From a checkpoint of a small transformer trained on Wikipedia: MLP 1024 GeGLU.
Each number is 128 + 32 x the weight over its row's rms, rounded and kept within 0 to 255. Layers, rows and columns count from 0. Numbers have three digits each. The size before them is the row's rms in percent of the matrix's.

# gate: layer 12 MLP gate, 1024x512, rms 0.166, rows 859-925, columns 384-447
# up: layer 12 MLP up, 1024x512, rms 0.182, rows 859-925, columns 384-447
# down: layer 12 MLP down (transposed), 1024x512, rms 0.122, rows 859-924, columns 384-447
gate859 099:120076110115120139146093119178181112074081180138164182127112120162157100133068105145132161122146110088089184193098155146138088179120133101104085070121119082093144144126089094181168123120124144
up859 097:121145085103128134076102108092060117142173150070156125160153147091184117137158136138119084087191145118180036131169123128090163142140152113115178168098083126146127107147095196108145084085114103
down859 094:154124126170119156169112122163121163167116167087108158158097172135144134144173136082105090192059097117130178176162161138128147151091198142213111097128107113119174108100113150111156106145095139
gate860 099:044112117085192142119126147113106128082149104149145107151105161115150134128131134166072174116083113151122106115118111100168116092160079154106118104166095109133112106101098209143172103091162153
up860 099:100161164084075174069125090126082133069118104079172102130091117132168145110157106127123095144168148085100168120158154112122090117098142093150109159171152102110184156096133120126174133138173226
down860 099:187191202090147112150112180086096155109100101149057112169141099022117129107140170137129130208160094150122158109183105106073162104093158105125129115145151087098136106124148149109141139072154152
gate861 096:089156134085095119118171127103159179086071095070132129182074094136108111175161145110107153147111092130160138112110169186165104064161133096145139072131082168141109085141107113150103118156208084
up861 098:169125077169132084097150130103118064079119164150150163121090170120125161128120158115112111151145111114119114117071141126188142139136179139162093101118047084181162106109158080165146052152124090
down861 096:118164131131066096148145073152083097169130086154105158148101126139163186101179103115148114092132111140131141125149068096167166127050097130168166134066168146109111102088082159155163113128114074
gate862 104:087136104145124102123136120169090085096082129140133080115153098195200134117156115123095097123120054129128150109153103137118088137120122135126161158122097139129148127186149157080118095163206143
up862 106:151162187096100142191120086164109087120090158158127157196174119080136099091187141107074154122143147131140096089086085127150057114158120090132133125154179120149109195137085134113128104112138163
down862 101:076098121115111111200137161092131105106152118151192158160101113138137144087107124175126144073103129142077053118094145142151154193104129130133142105091144123133150091109139125082092124143085113
gate863 098:120094107073131163099113115152146124123195091123138139152136121101118215084121049153178178148129111180104123150040183128132151180126140176154073145150162108129145147145096097097228183159106170
up863 095:113128103126189102078084099112173163130184050176109106138139047003161122101095147167151151086105128161084084159085100097145172168134188142203144133116158139170098109166121108106064118138127164
down863 096:108105142189123131117135147079131119108141067085114162120142133132156134096161189150160120093115091093173154095089128120147137145114117155146171112156146094124088168164101155149190131134113148
gate864 103:176111131129043128128105148129141143134124153175078176122115125130245099156109150128142153145178135134084094082099122108144110164164129128144135156103101151155150061090128139212096146126142121
up864 099:179123161132136107124158182134132131146047195165042198054184124133146148152176125104053164135069095081121115071136148092101112086087155154093134142142140161079099162106118207184170096098078118
down864 100:116135148141092098136057134119134062134134150174114126120100143129103108161180143131156096108141125146108114140107088180128125088090141094133150119085103118148148062119155152120100155165158161
gate865 101:182173139153125161141192137119102118106208102138136098163089093127068109054114125044114154189131160172118081059099148188159089080114109095092129109106183132172162077145118201151139116180155111
up865 103:113151091153070083187151160102099185159113173075121142101057096123102189097127129105208120118188144140128168132136140149155067124140096134072143108128176105115141092070134166114100131170108128
down865 101:067156111149184134113160108163148206187109123207097160121123177111123138159119104125128124132071139131113094168095131179127202111126103150127136151127151138142088140152150131102128146092123163
gate866 102:096103145158130114118090148112138133124154126144166136071152170146179179089107125157083153112136156108154148169081092131115137164148170132114174109139166111141087083163142119106174160121129163
up866 102:122102092173150193110062129135183138153193095127152070111058202127160184127085137137205183133043089079178143122189131155161125118135160163103120123142126145123061119178121117095174144137127117
down866 102:103161112178176164071179107084218139135134064136170129113153107181123139107146165160154142109116076085114107178076068147186095117048154132114152147128142126145128103150121140144129135147170151
gate867 101:133076126192116102100132072151125108147045125160208054184139193139153142134134126104166098095103141091124067096095161079061101113140100136101096187143096110062187177132151068107167090048134129
up867 096:139064131132117067139084122159138067131092153081104123146135126111111162118118177148185149107119134151148097142079165084126103173150109125095144152082098133090110160107135162120143129124169065
down867 101:139122121135165122106127158132071122147143161130096093131159104094162154134102112151205163089129131113127091181111174117146125100152123159093142112083109158202209124108131152088158132078080137
gate868 102:131156157119107131142135148083110122099112164194144138127131168072156114136177144137081065163155154133112106146118083189113115133132149189119096135186167185138159108091082064115106093094147087
up868 096:129142141126117164175159109100176107236118102122105131122089100191127095142174134098142153104163106187195094132122144087157111078171157123121071114074158194092181114106104082105077078131115119
down868 097:124113142135136115134127146149158136140094149160114110111135129121147172200187119109135160055126104122166115135124141145146028168132142071109124107172174132125141118098118177156137083087077116
gate869 101:128138074134154134200108085154155187083122086155086080149156150119181140119116121161118171075131149152161127128132131121163089160128099124126147113209128129105108206137110138125149132167116062
up869 100:152142121164112050157156100131148121147106148118156100087128097117110133177084090068202081167101103118123131081163145168148120144133157134159117094132141134121117091150165145058064125093151127
down869 102:095148162135119163217111157132125112101114082131145118071168177175077145110145156184096172193078111061140130123118187121188105106209090145138119101199132144099131180140153135086140113118127114
gate870 101:082179114128154058159113082136100144123088115149208111125111098124107159093146117092077136137107118107144076091097130170102130137147103106165132152092165116127102115095172117106092120118104159
up870 104:150165037115154094141131140194127134144107139122139133168126126153146100108089162136088129125130134189126169181120154128177189153082134100113107142110138184099094130127163077077047182098129124
down870 105:099114138101177177108083145144132143150109089135084178158175172084135150158150165159133154161104117178142101174131147076106067156124164168101114128109130155104180130101143092141169106049162107
gate871 098:115118096112175135148170137111083133169122192152110139104116149146132130122099123114180065104147113116134149089139161130125097149121161126133156194176123139109145145150174121197070119070127154
up871 096:096090087126120050112194131130080118077121179127084175166145150092103109114146138115143130132126120145100127166135089149127076158136091125121101186121072142165132122107132121144131139178144167
down871 095:134163106155098064140138157116173153070085158091123137151109090170103059120125092141165084145116116128099202128130153163135135128098158122124108161114090090154113105134135122083175208057126095
gate872 102:095152148171137108075140167125116146112101112191151180200119173182180134120109125123118138160134087130127123111120127063102090134079171133158137119144027063142134138121111094046080118099135149
up872 096:128127099126123128118107101087123123166123092135077131126109117142145080095152127139117124121143084130094149124189108143153132134132108186063107141170079132161154141090118132172138077107175084
down872 095:134170163157097130104051163139101176096199107112096197152123126131214140070102115095121153153100169128099161184126150165226154117163138083155122159158158143119054117133105130115149156132118148
gate873 102:121148155157131084128171113140141076103141133080097162110104137106106144127169126152135118138163123099149130132124139111140152146056077143123116140101110131102128096167148128071151074140155147
up873 101:109211127137111131112151090121118120150115077010116163155167127155092118093166205131094110105081078047111157133118181085122168128133104159120057131111131090125189097126079108114105094081104066
down873 101:095123129148162146227202091110176111156133108161126149114155172150153075123158101117185141135104072152138180137079156087153123106122099175120089106178171156087099146147122161177159160150139105
gate874 104:134126099113144095149081067098150171090114128083096106117120142209170137110115102148088146055104080119077127114130164144115079100144078149132101111125145118143173157191124166153195125118066147
up874 102:062128141166126132169137162157153116070111093130144163142154077082095100135126138140104127192161131168194082124154127157158134074119129180142144149125063094181076056122134122105115153132133180
down874 098:078158136153135152094102144127162117109129133121091144181136175147147092140191097144150129142116137122112112133108110141120115069167123107116060073154101140159148067135106145160172130116150101
gate875 098:197055145116115086141103120135105162078172122135192099133187105087152099087109139133154123079115155107157090109089085156119124138156142190154102153117138169209134086060052162146171143143100179
up875 098:090154121146130149172141165117169159217112111120112087083108179128114098095108132108157100152122097134120169118099136088090162166102060066149140163106143130121191120142130082143147170103132147
down875 098:122117151130126125176137188182136151179183083088145145144092117084155191053145154140139118108110113083138108108180131148142076143142145146125184178115154128130130118141196160146132138141117160
gate876 097:155170128091090087076131127116171137106149131154147160131155123152161169128092136124185101157148077073166105159129119076135110073213119120125138167150126133129176111133152113147106108094152128
up876 097:104110164121165164088112107074154130089182096150090119145141152150100162176078140136098126142111096121158169165123169123110168083123142199194108177094173115139100095112102153102144144147200165
down876 088:150124155132142101110093119096094074128190124104114159184162098098113153163151094147136104216126091119147090090084118123149148187170123095158142154145180085142145149099052125142120158125090147
gate877 098:099126101157186150139137052131096074128103144149145169098175166175111069150124154115131119124066162124139077076119176213112142136067104137114152149142122120143119157107132043119071147098146130
up877 097:120081107124133157148116023114131050111040121119129121190177133152106101130072180107128152080130144149128135097142119145139171141139112120107092149120112116140204168098105050120134158098153123
down877 100:125096104175073118109113125113103101139170166137207070141158136155133102124139174152168135104135070116141126146094182119142147146103106123099140109112137112198164123132068132116111116135104148
gate878 102:141165138113149151132110140108188144132076119104120074117137144098121115083052168119063113065082171155134112092148115109138150135087097151087107048149204158086122085118081084168143174096168117
up878 101:159156075140125117171126167153187141188143100091150149157057191133179183103135120114128100107119127146101079140120109112155131218123100141119124094147180146139140098163087118135198139141060162
down878 099:094180135101091113143105135093179136149158094129115202070088113201132179149167130146136147176111105114070134116121165075113146140127135161146130157109154134109119165156115126124141162110099109
gate879 095:128160067087153139166087141083099157127126122138112145128097127174104160131066207097155104121157101106092119170123118186165065134140126112116114170115152117166133184162113083146109116097078196
up879 100:142161112117097133169158114152085128093137119057115177164190090076159131186118141094083131127127136225140106102141147112208113121107155147122127098115122115200124074157128150133192138160132148
down879 095:106140113178165172110143143188122166147026102155133110084117137137167088140103135149150126152092172084129102107115102133144084090142148110167054096150209136098128067149179122128127137169137147
gate880 098:185068137103163145119085154091165161139165128146114164120143117105107136114104173106162090095091101089142124137054137163059164082091144121130122179099179141122188172118154163131122104163151132
up880 094:133177154173132096162137132094114149146105150163126112137090173165134155155109180110076157105037119150120047124122103144049096126137150145141115122101168138106159105138142109119129107192105145
down880 102:097098098074103135089111115131120105106160138088107103111151116100137110143135154149111164154096163176095123102082145193130063177117140108072072122112091102091184108136160117149144086158185132
gate881 103:158116120059128064068127162098147169081115100121141109183059164126115142089177173160122098108059077104195105114134137115117068193140090144202183101112102071187116174174141109136152135140221134
up881 106:124165143126092139120162095080051142090107103163152176166108197109130114189108078136152113178047123098154164122133160102092103096157168109159109106160115171099103077115125090175088071119144114
down881 104:095172080130131117132082118083146047042143130194152110125114133110135101151117161091124153158168087176169134156138075138105135122125163145127074150090111133142090142074123109143094108148114201
gate882 100:097184136114099110095143142097129110159082164148114183067128092116126120144172088108130140157130113115130112133163153158099107122097137178166097125060176129127120149200078131068175219091190110
up882 097:176169144158152069102126126101137108135141168110164145129104168135182147173158126141102119128149140133150192110115105129130148133122089145150104071084148160115206145184153150090114168111103129
down882 099:101127119082157114135070122144128122088083145101162115101184098148141142170104211127100183157156110157120170129112134157148095134109164170130131168084134140104115094088141155079175123162153135
gate883 096:131139106125160105116184163102172153117079115053219214201182097145184146141159105072127115104090106123127142120086121136143137158108130095112083124122151120170123079087132090119076089107110107
up883 099:167125092129160128078156100125136155133155087174201151111146104132150165069138102128129176123157153101153161119100100107179162133108103116162146106110123099093127057102107100106088140111138121
down883 099:094144125116160144125162090116136098135092131171110109087098085156156108140136094122107077128139087152089121122098145124120168151156174087122142109086140107130183136185089115154126059120124144
gate884 099:146156103140132166153069104119087144113107167172189161152069170131099128118152101124115092142065093169094148136160175143115153179126206189169127138102155069190185071130122148153173110108158108
up884 100:149141106115143155089088169101177076137097147161120160124110118147101191079172137105130141219142138155162163111125162143176122120124156106132182105071136154196095057123136153130122109058109141
down884 103:122096115159145100112107159146133173047103133128137133121099108133164067077101131114117124142127184100148129107093150125123124155178140070035118209143069160165129139106139079096098050139124216
gate885 096:112193078097118182116078139106081094176119090106081147180107161149141157098134168130118131141088142090096056163115139124076084095089117135113197111127141116104134084099141105119217124115146068
up885 099:085147111195151126154106107097098179121225170139124078165092138135136140120122151099100140126131110133092135103144160119151093061164082074104155186034112124125138129129093104144109130081120086
down885 102:148094223131138087093131087144137034173118093065072162081133109138139150162154137135112145165144121169167119185145111185139145179219068120176098129141136111146171185109116153156122110150179132
gate886 100:201083160132131117143146146059032089167096124106109112176177117102134129166115110149169117156157098131087111130111183131191180162127095102125159117154174145094176140120091104085076149160132122
up886 098:145114072091195116137131121157110156159161130118094154160126135167120125151119072138154144158090126165130146113068100143154184084179112124151135044169138073072122166143094076105121142180110166
down886 105:160136081121116132163111144077104170146113177124092039188139084111129137135147169089141107100141150147146094097168125131095126109088084141137130092152128114095149151133115153052096110113185083
gate887 102:089056142111198152101091199127091116125102126125133116171110190147112087126076109142170162151165093126156247116114123146168121123149110150139130128202128134134079127105146120106174070143186095
up887 099:124171178137098154090109113095095122096119151080120071118093096089085152142133112133098147119109145243075102178129097159112158173138142151161129105058153200106122171111117099098134152140103143
down887 096:137110105128153138110243111145107173122157103242173175053106128120167078102143127159119101128195135194072077146140127146106131133135146133134075143155139069111138169128084149150079140128136117
gate888 098:064087085165140186186134154118122105135141158122153145195165180118137124131166133129140137144147157151116160165132162151105194096084151126105114122125096098096141116126124063098145146171148119
up888 102:133097171128169205109119186132177178178158151126207198146117162114205152136159168182127092101130168171191169096149047108138130168133156092167070117114191094137127141097076122128138123172113154
down888 100:113139077133092129148155089145167108155131136127180180126087169145131161086121137171141094115158103102084173093143137105147160116114055150081116058162157090164128122129170138149097114098132136
gate889 101:137097127139120137172121096059101135142078108143088071149185155134202126186128110156201148121134089153092098170116137125120132159167110140120155150149168109111111192146114085138117152128150077
up889 104:174069064176135089074105140148119117109081087160171096125111202095184159108066130151153133158117111184146137142087132080139103145160156147147142154133175114100169150073112090115146097113101133
down889 102:121117158099127123112115198133093108123108133106124126163129111129164079155135179094083088165096140126132100177164162115051152128124124132147116079163132168091142103150186187197139176115140173
gate890 100:147119157173106079186181133137077063095134131156120155092178124203162160124117090128153143141064130134173149136107133120159133088070103171148109123146157149132081117107126093093189116109167174
up890 100:089136115097151135111102102104188216161117110154136118134093144093065149152115133139112158096136139111123136099153100104105160121118171142127101144095089172145112179161177120189107139122121106
down890 093:168129095085150099105109128162144129123118065107103095122153127116098060127138108181090115116081142119089089122062114147140163098122132126099092118130132124104142110108120124110128188144135131
gate891 098:158162103163142084191154146161143112085135148147079136107117119120123107144119142099134122075127158157141181116072116095129085116148127143134132170181099116165149096122140135102160129079131054
up891 097:120161054162127069158086164191118125147065117092068176088128193146080118110066161117138169137097147130152228148106155084105158129123098151193119139120104171112145142099110112108097152097146115
down891 101:124138123119105122192119111114073090084111060127076150111104089157080101147101166141165141143091173061097142081124129137100126075117139144148149148141073126147128140140111137080120171100175141
gate892 101:111140112159094180193206157174125084112140055084086129043178086107061175160103194088168126122117161137139154108087109126164093157128106062103107145134079129108095128146090117109134110132109119
up892 101:166131110136134125152187171157132098111116127111144116073157111113065104146085128098100091152165125111145143067090157143144077172121151125089136152177134147113087150163130155099195106121129077
down892 098:110113125180097115119083120123127195152120095122127138094160176108146136150178212147112152164106151094156107135108135097099165147157110174146121139117083145098109115131098103146093135137098117
gate893 094:195125158101122152149154123056106116088140192113127110098169093197138113137102138123197152113121115135120090142132126124162118074144079076115101122097168096123144116127078183152149157126124124
up893 094:129096148144126170140075130125138106136167119165181132136092134156144151193147132142137154187117113126092157169156137088170100124110136142180132160133107166153150137164138122107096119162191081
down893 086:117120144145143133111130102086112069109143173172097114140136114204119064141128086045139102126089157108177115092186119169152093092163118117113113139056149089102142122197159164156163125124114180
gate894 100:078125136105122137111161122103096123124175155144151157119094164116085095150099142088149116064069123122141125105096136132096090150130145124108149119082137172097105124077188087182144164088136126
up894 096:092157158133088159063148162087070074127136158092112170102134167134105107149159147129128118067092216128123168094131147106143080098116150122121157183126082099145116107083199086153079157140154150
down894 093:107099169152100064092152176081120118051110230112132144143160089086125158090159102079101110071131197195126157188148146127085142141130117084175160125073123172086095179134049200068145151130106095
gate895 103:090173137140146134092165165092096156135155102140103136085159132160121073129163119091122135132128152144139133084115150142137145108122112172122142163133093140171133155105166126131154105128158074
up895 100:104176114076127169147150190129110134108130106136102103083136133093116130138152153081105140110092122160133116071107143096126125077142128160106143088109120133213126130135141136126131134160135124
down895 103:102159182128084127093121128108118137118124134149152055110117106053179176148142138109205155145151142145056154132146104117182075100108128150142135106137177144182127136111166167102226123084102221
gate896 095:094093122136099155177073107100117101081104127109104163139114149061092133169141075083099139123172110161080088160100120118164138152155092141100160074115144115097132120104158159085128157121070202
up896 098:152144121107091075159130162122106146059117147153118172115116147144102104104119079134048112135180102141087130131050166128110124085122108133107095094113125102103167127119173187102176132110087197
down896 099:073129171163113112070109148126055066167179134130119144209113108106095135099125111095161113115120130105155118090152119091122123117185084095135164102121167166128066132139103087165141149109076112
gate897 103:165144147153126180093085126133094117120094101149144135152168119145141143128139115098098119129131146142112173187122170197119113102138156065158154065130108089115150091133109112092097151078075213
up897 107:082141133141112118114130108125081189143130168176107160149170068157089149177149163153151091156098170149100187119182065000113131184112121106129145187139149129130157124177143179141162102157171087
down897 109:143137093156175063136162135166141128114137157123175115117087192090136144152102108094214132101110082108123148141102099121171151139155124139125122121105135162061104121127125076150073094135123062
gate898 101:131125043130087113096090134070173097143083165094124153141064161150151172138135174125134163142146172068186189174107126127158108115103097219133158114163114115193111114155101149157139144123105092
up898 099:116130132072149128166152117174121152087116152128161073085159105217083127147106088083129116157114166176118134087144124176133215094131165113081167126124165094082149095133179170104087155132148120
down898 101:164165122138076138120118164136154160133085115140132133112138112169174126148145157159132193154138090127144128155098117152150081137134086096058091105115101123184163137105089112181089137177150134
gate899 098:149087138134094170191178105138165118104112132088099132155082148134144118160145114117110138078082106140075133122127083069156068138154134122134147115110079113154190127102122173110151165119105227
up899 101:154142124136141142122120140117101223121127109092154144156204143088100152141176067121138123157074123083109042098130119101096123138078119113132102100118116143104145100089131137136184171164149162
down899 099:148151138093096152067165119120154121115145151116136133143144123099080100129152168136156131066183197182134200132174164156156093058119134128160102103084133078115108089133162125156108123113156168
gate900 098:139171116109110173111083079118103151105099090105114092074093176129137097150067178074105115089162053179173106085113083048092115142116210153166161159104124080125117174088143088089080126114100199
up900 099:093119158084123090107157158146093180130198142091161118127135118088069135112146059107100143140078114159093099122162206138111107106119115111129089143143100162143144133137094118110138182090145152
down900 105:094153108127088119118095116137115120207111124161133098113107122125118125157074084157157095087117075139114076057117122148166143134161163126101119097128125134148152090177143121135152084192125172
gate901 098:197098183142104129138082097158121152198071139122123137187164139163141133167043130166131160100105159164149132119059109071189126151154141152170182186170106160146138171090172111108180151096076135
up901 098:122097102108124153093054146065112095071176176104125124103106112091100105103144099156154124163134121102088123193152166194172128115131165164145126131119164098099124132129110141105089102169202104
down901 097:110116172113080086138147127110127116155112160142111048098169129121123054165193110111085155115168133096096194136165066107105121171125156101113108138153175171143119237110113111167148151120159121
gate902 105:170124135134100167201154146117156095158114190101128052139145079139172104143133094127123152160128132094139067052174100149128103166095125057136117163101115161085150144100156087133183147154120138
up902 104:145152147111118174070130172134109091059113072156148094142090202141129117130170102118090152103118169130114175159145136078133086085118164196196128145166085111109085146129054196149193177067101126
down902 099:161142136142104097156092214102101105083137098130117165094149163130135111139103135134117150175061099170147171137114119122153110119100091081097107164122136152105129061173142149095102203200104134
gate903 096:177117154082112146139179142165108145098116182100177091209146178162141140133142169110071161089126094094095199138103079141145101143124149136115088156097134103069123095174137128144126145106182157
up903 097:089144103167150085091152125097185115209138138107126120134070151076109154125063094110105196157134171153125143115167169163092130051095099128126088081172131120152194149158129103140171082148083132
down903 099:118116076144080160151128187084101120124078107076124098135158156056110107104129078103186084159097134164156136162159129140101081125128098145125118085134100100128178074117155133181144081156126128
gate904 101:066136160103128092073096197092096122127121130164152116131187163106072095126131185129041106114136136107124078161105101107119124148145104160141154120176127145159166095120163082131194092135116134
up904 101:090093092158074138096106179089113166104133132167176083111162151118155167139112169103141140134104159114152119080126196112141184171183148086133064080231155135162130097134122132113159153118151091
down904 098:155152103124136104149135157155126108104159166192150102136137080112131122152203098017044114091148139087120144169098092101157106143119134166049077123177084124144122166134122150115092118096138081
gate905 099:077153098133113129168166129115137116104107145111128096127092093121167066127107140156068117092059102092167146110090148109120141165129169096158106108131133104121117131147111108141123171130123105
up905 099:046101094171151194108140087140178119076099103135134157156138101146097124130121132159093127121123119148132162145145158112169086126138106122141062093178177177144155110088196166132115135175142165
down905 098:125137138125118090162118155111108123113152156162125143155149146150139145170130149120080121134093098114131113120173106132183167186169151119089125139155097085148157087074132155127118131122096141
gate906 101:144103096089170191125116148122115113164092092131114119116095157138150146049129102086146171101182156135178088119162175164187166101182106122153137158127135164114154112165163180136148128097091076
up906 104:144102229163133078104113102133066150123129138092154107132101130142124145153114159106143198107148167121130173133157146079194165145101162103098158136147076061107183208116112118144103104150122137
down906 101:174108115122091170090187141087129147184117134172071120105147102155104168123124112170121139093083134150087131132138114104120163110109142115181119152146125144128169167125137110111156147061123156
gate907 097:100125121107124117122102147109147164154163118127148120207168100143124048116104122212139159176141219092089168104186085114124107096137153168112126151134128123137139114142101109135172121154089142
up907 100:067106196142141140107090112082143142146165152086137086155151096172120124143108127116170152059127171142142187103141139135126139109090126172139117152120144106108102098144087138160069133092222148
down907 098:155156170071150132123111217136134041104125154135111147150116139186157150090146172175132126178147122130083061125091083128124102134094103074154112153111175109131129144124062125122117143137165107
gate908 101:131054135069131113129095166074132138071098151121074155165119147205152124105176155134135102125154153173135147183146170084075128061124123130136125070162086109164133162164180184144087085191088119
up908 101:082185110143116110119112166129162136147090143102135035150115094123166113132119162038084135055113118141152105112155139128179146127183150154194140093098145131085109159158128085152095083079152114
down908 100:131152143176124171162134131144145117128133190077115128093088120116160086168164158134159152130121064185126131162165160132138125173104166161165137165136072096146063183167060068111130181127109140
gate909 101:128109170185127102087164146081119152129176136175107169096167106108116120120128067137117109124171070103131113110104074169118162149139103077085134118076125148163195177156120183130106162095166065
up909 102:136096108109112127086049119066094097117133084120099143137183159116127124076103076154157148113184090139147104064131161169126128104129131138116152168137146132101190157118075183132170148165138092
down909 104:120131114168137131133086083164158055099140151115127077131105201125097087159096137124206140169160115139148099081116089130122129147048112105143116106128074121128120188147091120133128157137121176
gate910 102:198137103117078084157128135134117097152180176112155118141084144175118053191160125141126177098126084123120158098129148122170144118177141159142172119111070155188110103118154121138148103172104087
up910 100:180077192087164059120185097145115142121160142183145119135161096173095063130143144152126177137148114149169145060127162064085148114138121099116103145149136144092125112052137145132121155111141080
down910 098:160154142117113054226155160062106136136137104152112110138147104128104096183110198098069090143097123142065163136148134111126153147079078124138108104122174200132132054052157138109166039164156091
gate911 097:144051126143149125128114131117133068119126121127162094101127145131116121137105128067096122107142167108132185137104104109138090117179201102103141070065137158119184130098143153126161142154105157
up911 100:065172168098117151190197097095100145199191172146105169203113125147166128146122127181164127178060080137124134106085133166125167122144136094098173153093114135134060091143101161126092095098133137
down911 101:065131157137147092169142168151118129135122105124111110102166130108131136135180180110093130124113114156066155144137129128128139174098103175164131077124099103140134119109090122160154151142147094
gate912 095:167086172125104143059147153065155158092115102100181171097119138133061130178125120140139209067139128057130142114173167142123130131117132101131141113090085122129135052137141092088060112093170141
up912 096:161155160135176137063078126156204186094126136130123143121159090150095157150066093131085151117141177140097173129159151120122127126085133152137135103104157179133163160123153163110121101064120139
down912 098:137140120159088115143143095122168041224154110124109068146130141126144122196144134103141128126086140174119146106150163123138127100131101134142122132099126131112100061133048161127112087054095024
gate913 095:155150099145104129156100095080132163138155081126175122116114148136105086112168132089158201095120145142092164159138128117135103121118116130148083114135116129182117057143096170065068129106139121
up913 096:154108123160094151089170137146086135128178065141178084154083144143093072186168122076085162161178106100101102115119098162154126153124087091151127167145128168169102079139131132141079114117116100
down913 098:144138180125162130169139088116091117099114137180090087101156117169150088108124095115173137125145100135141086109132157122151219163138151129106175143171109097160129073114113095114176076153162169
gate914 100:143182145130101157058141073116135139125144165057178084101178114183123143127103101128071148095155126121138101133118119112143195175058134156078067126148115068114206176115135124116096157082131152
up914 100:095102127171060121155130163087143148131097145138109098093081166117106118087162144064130105162193127144138152132036133105115144118176167071087121156164158121173148149139149110135073153174118113
down914 102:150103151134119113093130094112091211122099165122117118106075088116141115160150159126140151088155080088139087121165123136140155120099144115112097099118106180120136171121091168126114119130197136
gate915 097:111128132169122140089084213119098158109146138097105126093139117189182122153122150152113142066125190147150146099208098181155102101138082099123107089140150120118094096130180141131171153156109057
up915 098:202107114172082087130073156116100187149146096145089134141122135138115184192170208164123125089106148112129189180143073185123148136154146125063108145134100085153179112149140100223175165161092117
down915 100:084113190077188161160161130154164165138144106158134129177138119097161115174087174067105081123088093141063151171156152129104124132060067120162187165118148168152108124105089163054097088098126125
gate916 097:155129082162131086107137125110105189178135119085109202161110082114145140112178203147091134175105146079190108101110154174123130122133125150147120148175155084182148155087152123167106074165153087
up916 099:106156092093124131144104028122157086166164140099108111126105089154129162124175131150102141093145100105118158103089110097146153094128147109077185178136092186124178115139144136110120150039176160
down916 099:108154117088127057150079180045118134135132165131141126122159181141097162086113120164148164136162159096091163084096156087133131128113169095187150135123086100076120088104204107121076144122134094
gate917 095:097103120095103173126095149182108157120164182078208108150093125113153155097081146164150185152086150087096079076096137116111091149132078092139146104148125139154122112109133131144082135144136057
up917 096:157121147113133147162184143140102144125116154108143113165144113158153144147092116092095103131155122126109124122119173143134131133135114128081183128107108141146115136144132179088103184182162100
down917 099:143094141146118112142077162073115130074101193112188135095103127195146073106099140119059108163135135109038125156115122134141080099174088116171160190188090117098112191147133135126145180120135116
gate918 098:094115180128117109153049096095131126143133186142128097148133134050188167147156131149145096109126139098151099141054127104108080103152144161174169085126121166084108123153081111152076121093156078
up918 100:169067100148166140110164139096137109110159111107117181103137162133158169134153128126093075167042056156074096108100166106076180070155165158148107130083145071180150131132223100146089141165124138
down918 097:169145083177111131113118141102104151142118101157135095100131177117126062089117130094092174070158164142064181058099125098188124145104129079158164149113131105169103101101172107132169159134149077
gate919 098:148106079200078072160175140136214151123080093158147161127109165097125159048148093118150128098105125097094161107132159120147136151173120069147136093152117130108184097136212091134145197102120171
up919 095:113115131098130141086052157151131120179184102110142045116156171119116143097112147128119134141165118153108084072142050148119172058158100089152163146097116190108185137128141118154117090127138133
down919 094:104118106128086111117074136138124142115039183126131143137144135073140122130059137126101077166094113125091077090206069156158144185110165136106162160134105109149049151138150121080126125101179148
gate920 100:132142182069136155118093178165053150087137086093124155134150145056129165110159114123117099110111172108153072060108160099065103146138149122145142134074098086149218135158166121137095189114083117
up920 100:149190140100101123172134149092094141064165120097153114101119119123144158133124057179132107148185121181122115070132062173187161150113124120128167147083151096190111141072123152124117089124124129
down920 100:160132096096150160105112129157172115148142103079131125153143174114166077076141125165142175114070167114089117111083146115185153081112119142135089125138148109092102145114140161141086112046119209
gate921 099:125157148166134088134133155126084106085083181066172147113179129094163145156114133104156204079114140118112176134134147094147109187076135128056065166136073097164112094163050082076129101142140159
up921 102:117115142109114130116189058086152091144101146089132156134155113071146125115062148085154155157113127132090174186152122155156213170137182130141189059117102153153153136170142181088183118139229079
down921 101:147128156103119101136095091104166138144138156106111136077116152094169141116061114159137107173153177143189101138084200078122151155165132062179086128049155138079123135071088121123092142111152177
gate922 104:170105141082100130164172082097131157106099127077190111159122136099140134123138162142099096134124126145123095095149098118127147160086057132142203144092104172107099176136153156127133163087082138
up922 103:140131203101142107135137130131165105155132096164125168133106081123096078170102123097062162132130120156135088145130120102116145138064168125129102132084147124090155100125180132113088149153182098
down922 101:187117126133117056117126071046091156131050158216140077189126128067156136146092060120127159173122153141172069094161149155077137154109116127140109165130105110135115113113052158112202146142092147
gate923 099:183097126105153104116147119113085087119081138104096175076125151109137137155075098150138157120112153136180156128124160140163109124135144097133144110123124117160232128139101110123130161128104150
up923 097:154146085126123146188130163052111125137188091190140143097141148123176077122139156081150130159154096160091112067158068115131154093194134195095120117157113116149096117079152131150155129138136115
down923 098:160095153162105171113111122128186166158143113151195086171105155111164109082169120106136142124149130119170165107126121124104140159155085124106144138114154140101162142127122048098076164110109206
gate924 093:167126157123078107087127147150147144137088146088094077211167113077134103166167093102131169155107111101134159144121105127193108119130106105124175109153169130190160151116173146133143123107111135
up924 091:152165149104132127152127100091125103151095160069109150128170090128124142160125119143049112155139117113119155128143145112100102126140106151115139163132110142137122161161091129100084081094095177
down924 093:113107155183137168128123096081116130097105110135134212109122175144181108080162138093124129126121156138147143114147165097101134107131051143122100139167067103099093126114220172138171090153089180
gate925 099:117051171129108126163162134160145169126114102085133100041148128107182188064125093111128191107122130125101136133143102156136145195136130137079207087193132111157104073160177096126118160164116069
up925 102:133189115160118103103086163096146093168103185108149173122113129140090110146159147152179076144140076181103150146098169101092106118117150103133097116112177193100093114148090181185078126131119098